Weights of a small transformer language model: 14 layers, rotary positions.
Each number is 128 + 24 x the weight over its row's rms, rounded and kept within 0 to 255. Layers, rows and columns count from 0. Numbers have three digits each. The size before them is the row's rms in percent of the matrix's.

# layer 4 MLP down, 64x256, rms 0.315, rows 0-63, columns 192-255
101:138112079140139133115078097130102161163119105093141103113120124155144176106178132087097135124136141140128120122169152150140131145133099132127139126138097093127127171111117185121157176145123117
080:118150154126127168154121080123113079125126084143161104090137087070130107089153111122149131137138137113100133090123144147155127130116114114149142128121122124132103166101097133216117130133089132
100:121169124123084118169138142096119124122103169117179122061144148161134155098129121119172119130131142120116127143112097147143132094124119113113130132138129144125166062109106118114140116125094153
091:123148123137138164131112093106115102135116150162111110129130104099120146155139127152086132124148098086118110118150127116082139150133122145093165133123126134121113175146136098090139145126117146
101:133112125130112122079060156092128125129145141082171083160140101131126116125115126101108134126139139125145140090098116131120123153126156156111101123156140141126111162104116095158100174126139141
107:125128136132125165111138164122132165122132151149120159124090132149128137104130135116107127135083128136078105077164060086133132123120109129135124129143141173142099096098159154105154173131131124
087:132114130123080138115112158064135133133115151158133118103132098141124082110123117129121115123142073105114049128166156094136117105121129110145119142104089155126138141181132147122152128122061072
097:124162121117124116083115126107135109112125071107157113099139125174126092073134123119100181124168166119115071102126155109157145105141076120119101117087107120126156090121147094113121155112109140
083:118116109115094120128146158139119078147131139155142128119119088088120174151099138188162159130128107127145118090151134102115121156131128139088183133174127146131124156126150093062122130122079127
113:139153125120142104085145121129122119115128156080107094157115180105129150138161129128152127135135133113113152128106170170106135126132136120153127124161122174118091167138110155126080115127114109
087:128070102135184158126177124124145143129117122092127174170109188181140081101098128087122178129075103081121121116102101124132122087123109094135121127194116113146066111127136087128115098131099136
097:119142191117101065095139166124105099104179089125080119122108140154121056137120126150116137118070149113124055126135160124138128098118110116122117130090169151126098138171119137078113106117092103
108:131125114132107138180129089137054099141065095120115121145114141147133158188139132144168114139124093111152142173121179067109134118132142087140108130183152159128112162160150142134152124135127108
091:136110145124081106210127112120112146133106122131152115131163162118118107183124119115123139130118090164109104073110104144122131092129141152111120136146133123143142135170107108137170168125121115
120:127128181117117128167128150163165129140162146149132134130125127117134121153112127117149085122141130118117132141106098095175122142130147085145141127131108122130157149109103096111062076128112117
094:128119202126118097095073137133071106142150097140155111130138115162120161151114121119127155120086133142098179140143121201111116167136156138120125132100147128124098172121130146160152175128159124
106:110132117128179116143144131084126129106118148147156141163151105145124123134149135114185096124119176110146143165124122139131120117122104127140118132108111092125182114108097096126159136135123114
100:120119121130117136151114105166165139125098123071106138137104153119132148107155128130125130130113095126081111120145139145136123120133108107122132135171110104123115111146139128121149118130102103
102:127098124135139110122112130120135149133083109171132120103101150129129099088090131112159126133094122151158144130123149124150117119128143140119080130182057114126131124127168125097123132134139124
100:134093123126122094134156158175153151137120166130149144142134141170126166147113128147074113130145103131138132118115117069104127130129093108129137114082140139131131079194134092081141165127120138
098:131170125125122076094126115114151119126138112113125158120167110127130128090128122122116127131145152136159130129090116090121131131126138142141100121095160155118171126188111129140142104128140107
108:130166135121096116099176123105135106133168076107095092156076138108124115133151129131112111121171124124158164156103135131152132136126142094127119131097194158132097100137162138145078106136132131
091:138117125132095166166141125144170130121122163130096142113092103129124113177182134108120077127091160111124138129172136172083124139125119114102152126135146095137165094141114090100121102127118085
082:125152127135119115143144123135091140140119186150150141059167082134135163111105130143143142137169135143150102155165134136129123179140123154137129133105171154138154129112122163085107156125151099
106:122110115137122150071133143115160186143151089086150115119157164070116135140139130141089146130116157144127150168079139129112115118134158142134117130151142178139093143148126183128093094120146149
115:129109116137100113166118125113080114124131135112089132111131159113115126115140135120121091131174107095155127113145109060119132129135111130106143118121109175125101131114126140137106135115116092
102:119142148136107107135119073147146092116156111126153150118133099113111117153046133159138159128155128136123145115074164103165127148125172165146131128144124123136146150160098154070127139149154100
102:137084084148106081187091091126122125133140138115122154145130134108123108165154129143120134130123133142114099127155150099170121128126129095113147134123135119127150139167127126127150108129147146
113:139102086133103119085126138081144143129085142201173180093111093139126129109123120142149135127127104107121144129131116119125139102124167141165097129161088095128125151067141129120126119131105167
095:133070140135138121088105119124128148137076140121141131139120127150126112140143118127061107128164101148144200133147105112149128159120102113137152121124103122127098130090121109158112114143099108
098:128087157128107125157113105109083136132116136115111146118103117101136148100123128097131128120149128148124125134114167185107124085137118138116111114106135119121086045108127119146104109123157061
095:131140104143143157121140184124156171112137130108110160072112107136128129158115131107135161138153116135130154156126116158097132109129103123132138129144133067139126128098146116179143129138124118
090:118130118128091138089130126112113153123089161122127099156147134124135165117146117124147102125088103148111097122175094128139116164133124139135139132130137122129166081158165151101116118136107166
099:124119119126114114134153114188138102118149138116149138120152151117120083149163131153128172130099162126121159150126127117120122175140127147130176126107142139129111135104136121179127152127135175
091:126133133126121114108077119136192121124069069172106145129168110119124095143118131121100120133150150128138085130128167111156137162134088152121118117154108148125132111115128096151106113128142090
117:122203152131199075139086081148180164110109104123152128168146174146129099105134129096146166131123142146157134097089097201149134143139139148111125128114148158121163134155093138141126128124200169
104:133142130137168159119127176114166088111110110119155170107160124124123095128141129132170104144103126156149164188126173153110123172126116124153153128146139111136127130055167109124112140139151129
134:130175135131107132127132125157104099146170146135087125156143137124128182068119130202154108128119103127164138132107145106149129166128118160099163121128107154127107151147137134135145159135106114
085:127118125130104148150122121149089135123119110099096118086113158087124101100137125085125098120136152126142098135104142156132113101140163136152134118059149152123135127156108168106106113131131126
101:136119079135154124104123100161089080146108098159128119138153094126132103166142126115119111121130157158137141142097149093111124114129104159137109130144145167122131114142111123141155162131146138
106:125121110120177102090110127145113088137121136110080168166117107072132152122096132132163093133131096167135128150065164136099129140125172143114118133159103150129109123141102093136069108134170145
108:122113108124128155148146102162104123117118083134121122096167079108128120153080146141151123136105123162146116099128119132156128114125132147119119137120131114122148117118123143121132102114090101
091:132119118131097137162065142120090131134138123142108128132121168194134138139103128152104165139140108113131144093130114117146118101134139158134100124138134138115151138131093128119188120130104126
094:118127157115127139093127155112156149125128156129168071126131164143132129130112124153157145120087135116134122121141131169082138141126161086113113126095124143133127140154107169133131188127141174
088:131140136121103109131115176085090120120123147137108143108104106125136088174123122075085112122103142077103104093106112126101132096120105076109148119145111112120103112112136103100138168126096151
112:123096132126129137120122144133148106120139110108131143141088127103124164153092126097072137135140155097104108124150184159123121131130124109169081125113111057124150126112134130098114151126106129
113:131145155116127104130134105114110174122149127088137155131148163156130211110139127153072109130173069096198090090082107105090129109119135116145112133117101112132147086149117166165130119113140149
098:120113136121113098123124117129123096119065093116126133164154107125137099125136129150147163122091148128131102135116093115117124125117060143075118129135153104128118092161080094126132096123132128
095:124112114124149152121150099100136038106149146140168110110123140174136173098148118126126118125149135122109111138149145130166127138122139151086113121136125111123080091082130132181176147129134118
101:129132120126122132141119154118112137116139145102145138100120070064124168141114130124125133126143148159080173171088138145161132094135161115153140121104117118135145139144106134119096155128131126
094:136115126121176124121105095129121138121109139112078121180186149159132088101115120168126177117132140119163129101150137146108150179142140153110081125167110102127156141139138097129115084135117095
105:123159133123143147178152133124122139134144125127105116119150088139132114120102124132128139117111137109138079096167096135116131134117092136123137114126086145118103145068167107124139119132076114
099:132161124122111112145135123177150160123168109128137192179151173100126124124116138145138118124088148154169153135124131108192134125134164111155153133131190147125151139112137124162154111123163145
084:124123124129144163162146094159140118120142091154118145162147124132122140155116133131131163124123128164090132181141101153103115122103125154161135126151152131129159076118109154074108175117160136
100:136179147128175140079187132159106153130147131104133101144094167151130119098118124158187125131137163147123107153170121120122136139123154183136128132137180153124141164131117164130153116133135152
096:134155163135138133137129180128136087145168082130158120177183132085135123154102133160103101128097140114189188126147124105088125166128215127146118128154175142131063158171123144150141155126172126
092:128128103122119129159134165090153148124159164113097072130121133103123160127141123109158128132155140139065120157123126164093136136134161128140135128109123098129127089125125129095064139137154154
107:126147116133145152182186121139127110135142156121120138118089116114133112154157128102086168129145103116076093091173094115103137116121138127108129133154130084126133168144160132182154124123151114
105:133142128136145122148122167118194212132162146139163081146140168165138125166166135132131143126146113166113170130162118152181125123131096103175171139100122129128137137089177121157121086128122164
094:124138147130139155117163098152084134127066182160150110086094119164133077124195130120127117120128135138087138127123185169152125118117125156141134139098154120137171124127127091089108088128139120
093:123099190121098162129126133127136164133160121124111139130080125139125113123107121111120078125143115119147121101084066107132127104112147127167126128119147119129100175183106112118136148125086107
114:124112099137159156141107134155184120121122162126062128129105167145127146120156133147160159128098119109125115098185094121107124133128107112095141136129098083132138083096138149120149105121140140
097:132096101115167137183136134119132114143091149188142099137127098131130144146111125070135127134123165097126141144074148186064134123141113130120124132129098110115152166102145113131108107124149124
090:136099115130178144073129134108139136147132144172122157146093161106124166150110129105091139127101104128112135160170143092139136113129100086064143120121128126127151109105156137170155087135138162